config.yaml
num_attention_heads: 4
head_dim: 64
qk_norm: false
tie_word_embeddings: true
parallel_block: false
init_std_qkv: 0.0495
schedule: "wsd"
Each number is 50 + 15 x the weight over its row's rms, rounded and kept within 0 to 99. Layers, rows and columns count from 0. The size before them is the row's rms in percent of the matrix's.

# layer 5 MLP down, 224x1344, rms 0.0463, rows 0-18, columns 1176-1343
096:72 39 65 46 47 42 50 45 79 57 34 55 60 40 34 37 54 41 78 63 32 55 68 73 69 59 45 65 19 79 31 64 65 72 39 42 53 62 63 59 41 75 58 50 58 57 47 59 74 36 61 28 55 57 35 62 73 59 26 68 29 63 45 47 54 69 57 51 77 36 72 66 75 50 46 50 68 36 44 45 45 33 28 66 53 64 59 43 48 62 58 51 65 39 51 43 58 28 40 67 53 45 53 44 61 56 58 70 40 53 65 62 30 84 52 62 34 40 61 67 68 69 58 24 57 65 66 52 66 59 47 87 40 91 29 53 67 13 37 33 47 54 59 13 49 41 55 76 44 35 47 47 52 36 63 43 38 66 76 45 55 17 70 34 38 52 54 56
100:22 58 47 53 59 48 54 45 59 63 31 62 54 09 70 38 55 46 47 37 55 60 69 42 64 73 39 24 81 34 63 17 53 51 32 85 56 79 70 63 46 45 35 64 58 76 39 53 32 34 31 47 34 47 47 50 47 51 36 49 61 52 48 35 58 63 65 37 31 66 58 34 65 30 64 59 58 42 52 83 45 41 68 66 51 25 41 46 35 31 45 79 59 51 47 45 65 64 60 43 19 77 50 56 51 68 75 38 56 43 66 60 53 15 50 59 49 30 72 45 56 52 31 27 58 61 51 56 76 54 39 50 55 29 32 71 38 44 31 47 69 56 36 63 47 75 58 48 42 58 59 18 27 37 49 59 66 24 43 31 50 62 60 13 47 55 65 44
102:54 30 53 60 36 33 37 40 35 56 91 39 39 04 62 38 61 65 73 63 34 37 57 38 86 72 66 57 48 46 63 42 70 53 42 52 59 52 54 74 50 46 56 33 45 30 24 45 59 61 39 38 44 61 57 54 69 56 37 55 43 66 32 41 58 73 46 60 52 53 35 28 58 11 65 52 36 57 79 39 41 45 35 56 34 23 13 70 31 29 43 41 48 50 52 44 61 49 33 52 70 75 32 53 52 41 69 65 57 39 47 63 60 56 82 34 41 60 57 52 53 26 40 59 45 66 43 50 72 54 70 51 69 42 47 23 66 43 65 43 51 42 29 56 44 31 52 85 90 40 47 64 51 48 34 39 43 42 55 44 49 43 71 61 46 57 31 39
096:53 20 29 51 46 43 55 38 65 75 37 67 61 62 56 38 51 45 74 61 32 68 50 42 34 53 73 62 64 50 42 35 75 41 48 19 88 58 16 42 63 55 58 70 55 36 60 58 59 17 18 82 65 51 45 41 24 47 65 47 66 61 37 61 71 58 53 42 79 38 67 42 44 60 58 67 55 50 49 46 59 29 53 41 64 65 43 38 26 32 48 43 51 40 76 69 88 34 56 48 62 54 49 51 51 56 66 41 57 60 44 46 51 63 45 46 44 57 52 25 59 47 99 63 68 62 38 36 50 16 31 48 37 66 43 78 49 41 67 54 65 32 47 46 54 66 62 45 47 51 46 53 28 61 36 32 37 49 81 79 42 46 40 61 56 32 46 48
100:67 45 50 43 37 74 40 55 60 73 55 64 50 51 49 27 67 55 47 68 60 42 67 55 70 39 73 69 45 76 47 63 56 37 27 47 26 55 42 43 29 40 45 29 27 47 82 42 39 71 46 61 42 37 49 31 31 62 13 35 52 53 45 36 65 40 41 48 41 47 50 44 38 27 79 40 44 55 65 47 63 50 37 34 47 30 50 55 54 49 33 71 34 55 29 60 33 49 56 29 41 59 52 64 40 59 45 40 41 46 31 47 31 44 56 60 66 85 51 45 59 37 56 33 60 53 66 68 35 45 63 29 46 52 67 68 24 58 74 43 52 50 53 56 34 19 59 60 33 51 45 36 51 67 57 48 50 54 68 58 61 49 33 41 54 34 54 41
101:45 50 68 41 32 52 37 33 45 56 44 31 22 56 74 35 68 38 81 65 36 69 65 29 62 55 53 53 73 69 46 71 49 29 69 71 60 62 42 67 49 57 56 50 63 66 57 21 64 49 59 49 49 61 88 47 72 34 48 61 22 50 60 42 49 47 62 24 37 43 39 27 46 18 74 49 41 29 41 49 68 37 55 64 64 72 34 37 36 54 53 63 71 38 44 45 33 28 47 50 35 55 54 69 60 43 71 33 44 45 53 30 53 62 53 50 58 57 50 42 77 33 66 40 66 43 63 62 79 53 75 72 59 40 22 56 64 32 32 53 55 64 46 30 31 47 62 86 65 59 64 31 61 50 68 49 50 82 59 50 35 64 38 26 27 70 60 24
100:27 38 44 79 46 56 49 35 56 60 45 45 59 73 68 44 30 70 44 71 69 66 56 31 72 37 58 15 42 72 68 58 38 29 45 61 58 63 50 34 70 44 48 34 57 36 61 36 31 12 51 56 59 59 55 42 26 82 26 57 36 46 63 54 49 45 76 31 65 39 81 43 60 67 71 75 16 31 46 65 45 36 59 49 66 60 43 44 48 68 52 42 53 49 49 85 78 67 44 60 70 46 55 95 31 53 54 53 63 41 26 53 50 45 66 68 38 53 45 32 55 49 39 82 84 46 18 39 47 36 48 36 58 58 69 50 86 46 41 70 51 39 49 26 38 47 58 67 73 64 44 74 31 75 36 45 82 56 38 70 50 61 51 59 55 67 29 70
099:59 56 52 58 40 31 57 39 33 28 31 48 49 41 36 50 47 58 57 54 54 50 47 59 73 18 46 38 61 34 50 54 49 55 57 18 60 32 51 27 38 56 46 70 66 42 60 51 56 73 67 33 59 46 54 31 68 38 49 73 41 69 79 50 40 43 80 74 51 54 69 42 35 59 81 72 21 29 27 52 25 45 10 48 53 35 66 45 57 57 53 59 62 79 49 38 51 69 48 33 42 31 54 41 19 66 59 87 31 24 47 49 61 39 51 69 51 56 74 39 50 54 26 31 53 30 81 71 52 53 40 33 59 53 37 62 65 45 67 62 50 66 51 61 61 45 61 61 60 51 34 41 34 49 48 43 66 75 41 45 51 36 52 33 37 44 42 65
097:44 56 43 38 69 33 57 50 61 54 63 70 34 59 57 50 47 40 58 58 52 55 43 47 20 38 50 40 47 37 58 43 44 53 38 57 21 46 54 43 55 72 52 50 69 58 67 49 49 18 65 91 61 55 41 51 57 74 64 53 48 55 84 75 32 36 37 40 23 72 37 66 37 47 50 29 48 54 61 36 38 46 42 77 61 63 63 46 56 42 42 53 46 39 58 46 57 42 53 66 49 35 59 46 69 14 66 38 59 53 29 56 60 24 48 45 65 24 35 56 55 45 40 53 47 46 38 58 57 32 48 52 60 30 50 54 62 25 33 52 31 59 52 47 29 34 42 52 40 38 79 58 45 37 72 63 64 44 61 54 66 54 28 49 42 56 32 74
106:72 61 43 57 35 68 53 30 42 58 75 52 34 57 69 66 80 61 40 46 58 55 49 40 29 55 62 43 65 42 57 48 59 34 29 71 49 48 60 51 43 40 71 21 57 68 54 41 71 91 22 61 59 40 63 49 32 46 40 31 69 57 58 41 43 35 65 42 39 60 66 57 54 60 38 65 14 55 62 11 74 46 33 30 34 45 24 44 42 25 72 62 90 55 61 72 63 37 22 53 59 45 63 27 72 50 36 38 56 36 58 37 37 46 54 46 47 44 46 66 60 45 54 76 50 32 69 69 87 47 60 44 54 92 50 47 17 44 61 46 42 30 60 46 45 48 36 64 50 55 52 78 58 46 23 70 69 42 42 48 59 79 61 67 34 34 45 57
096:41 50 59 11 47 60 48 58 51 67 26 53 46 79 27 56 55 67 43 69 79 42 53 61 28 37 45 46 71 40 35 43 79 46 46 46 38 60 60 60 58 68 27 40 79 63 66 51 78 52 44 52 48 57 42 28 39 51 55 37 56 60 37 20 37 50 84 43 37 36 57 83 37 70 61 59 00 49 49 65 34 37 41 38 67 43 36 38 10 47 39 58 46 70 25 55 72 86 27 32 72 62 50 45 42 61 37 60 41 24 57 56 57 71 47 58 30 48 58 65 30 50 60 62 79 45 58 46 72 43 57 44 34 67 62 22 50 79 44 63 71 73 38 52 32 56 43 36 21 75 35 65 55 63 64 53 76 39 64 54 26 32 66 56 46 49 54 54
101:64 22 30 44 58 54 26 79 50 48 19 37 53 55 53 71 52 32 49 43 41 43 44 65 48 45 24 09 56 67 63 37 58 66 41 22 73 53 68 53 30 22 58 51 43 40 55 61 52 59 56 48 48 54 65 30 60 59 57 44 21 24 34 68 73 43 52 35 61 40 49 35 52 36 25 25 54 41 47 57 57 68 62 37 28 58 44 45 47 23 39 49 63 60 59 35 28 48 55 55 59 19 34 73 40 49 85 53 58 67 30 77 49 45 56 59 51 35 36 60 68 67 39 63 72 66 31 36 59 51 43 23 63 26 56 44 80 44 48 61 45 78 73 65 64 43 54 54 52 75 47 20 57 57 33 51 72 71 47 23 53 40 37 39 16 76 78 13
102:74 24 19 46 39 56 65 50 76 80 39 61 27 56 77 36 60 57 49 51 64 32 73 66 38 53 30 40 47 57 58 52 55 63 56 46 62 51 42 55 56 52 32 23 68 54 39 24 46 47 14 42 70 65 61 65 62 46 24 45 55 40 84 39 67 54 55 19 60 55 87 53 31 27 28 62 62 29 60 15 61 55 50 57 37 57 29 57 39 61 35 58 59 40 29 58 43 57 34 36 42 35 16 63 30 38 57 39 74 45 26 34 43 79 71 49 68 52 43 61 79 53 36 49 90 53 47 56 29 71 57 48 54 67 54 96 45 71 52 36 45 38 45 38 27 42 13 63 44 68 52 48 63 36 82 72 62 61 44 41 47 58 58 38 70 09 74 56
099:69 35 31 42 31 38 54 39 60 73 70 25 61 40 63 51 70 61 33 49 44 53 47 78 40 60 22 29 46 54 37 63 72 32 19 34 54 27 79 44 38 40 50 52 32 38 79 40 38 53 28 72 30 53 37 60 62 39 41 47 35 26 34 67 70 36 59 15 37 23 45 77 41 57 42 43 62 35 56 63 46 72 59 24 49 47 37 42 68 26 52 55 50 37 70 57 39 41 93 71 77 30 41 19 65 43 33 29 50 46 39 33 33 68 62 49 49 42 26 40 69 41 36 57 46 31 48 31 29 59 47 83 50 66 50 39 43 35 66 71 55 73 30 42 49 41 81 45 66 59 56 52 63 29 55 64 45 66 61 35 43 57 57 43 53 75 52 55
102:40 51 55 47 53 59 18 54 56 63 46 47 58 38 63 60 26 39 60 61 42 47 15 62 51 36 36 62 33 56 67 62 45 84 47 43 34 61 76 67 60 54 39 45 37 48 41 67 62 53 67 64 67 41 58 50 33 48 66 36 23 40 81 64 36 48 26 14 56 38 52 59 66 58 49 60 44 69 64 47 72 51 35 51 30 72 44 46 40 29 74 73 59 49 34 53 44 32 67 39 65 19 49 43 53 33 35 55 34 80 57 57 70 35 73 48 34 62 36 59 51 49 35 60 61 36 44 48 53 45 68 49 44 53 40 54 51 56 51 51 66 59 47 52 29 64 33 34 33 79 76 35 71 74 63 67 54 59 43 56 52 68 57 68 72 39 35 52
101:40 60 38 58 72 36 67 49 35 45 72 54 32 52 50 28 58 63 35 69 41 45 43 43 42 50 24 35 58 51 18 45 43 49 22 45 39 50 56 56 49 52 48 35 77 54 36 39 71 55 56 44 63 43 33 50 79 63 42 37 49 06 26 45 04 63 55 46 46 43 70 44 71 58 40 57 45 45 38 39 39 70 45 67 78 68 36 26 51 36 48 43 55 48 40 49 49 70 31 67 44 63 51 67 36 71 74 45 51 53 48 44 21 46 65 41 61 52 25 43 57 47 44 49 65 52 85 41 25 71 49 69 58 72 60 26 57 35 46 47 53 24 66 39 59 37 49 47 51 56 66 75 40 55 32 21 40 52 40 34 48 41 47 60 60 37 61 25
099:46 41 41 49 52 27 62 44 57 51 42 55 43 52 52 49 48 71 75 17 28 43 57 19 76 41 44 49 48 30 53 92 37 39 59 66 33 38 36 63 55 23 55 77 53 32 39 41 51 34 36 48 55 65 51 42 49 49 29 61 21 61 74 57 44 17 50 44 55 60 60 55 71 48 28 56 65 43 67 37 33 58 36 64 15 39 71 29 54 68 21 38 48 52 47 48 64 46 56 57 56 50 66 52 63 54 52 57 53 71 43 49 40 58 36 53 48 85 36 65 55 62 60 51 62 48 47 56 68 67 59 50 28 57 47 47 61 54 32 67 38 62 59 42 70 26 54 50 36 27 46 47 51 37 38 62 43 78 35 42 29 53 66 69 63 43 71 21
099:26 47 40 75 48 51 72 63 38 42 55 72 48 56 61 56 68 51 68 43 56 69 45 67 76 64 23 40 55 29 36 31 45 61 59 71 52 47 74 47 58 42 58 31 40 55 54 35 42 34 17 40 39 57 54 70 34 41 59 39 36 37 56 33 55 49 42 32 45 62 63 51 72 59 48 64 22 45 51 74 69 73 44 63 67 56 44 43 57 84 73 48 70 30 65 39 41 51 96 15 40 36 50 46 51 32 66 54 65 49 81 44 57 45 55 69 43 63 49 55 52 77 61 50 47 24 29 31 39 38 48 40 61 41 51 53 47 53 60 39 64 50 49 42 72 32 47 63 53 61 38 61 57 68 84 61 41 45 19 48 02 37 56 65 33 51 69 55
097:45 34 64 50 44 68 29 62 70 49 46 48 18 34 31 65 28 34 46 57 54 32 48 48 65 40 59 67 43 53 35 70 58 46 34 66 43 34 64 51 71 44 43 61 49 41 61 51 20 31 42 63 19 57 40 69 49 44 52 60 68 63 73 64 63 44 43 55 42 18 42 37 60 44 48 57 60 70 53 34 48 48 57 44 55 49 47 41 50 45 41 45 43 43 43 74 45 53 49 32 42 66 35 31 52 30 60 77 26 52 71 36 37 58 56 53 68 59 69 56 30 43 67 32 34 46 37 27 70 39 39 60 18 36 70 70 65 62 56 65 67 58 35 46 59 50 46 46 69 72 54 62 59 48 47 39 72 52 28 47 58 57 27 38 46 40 39 75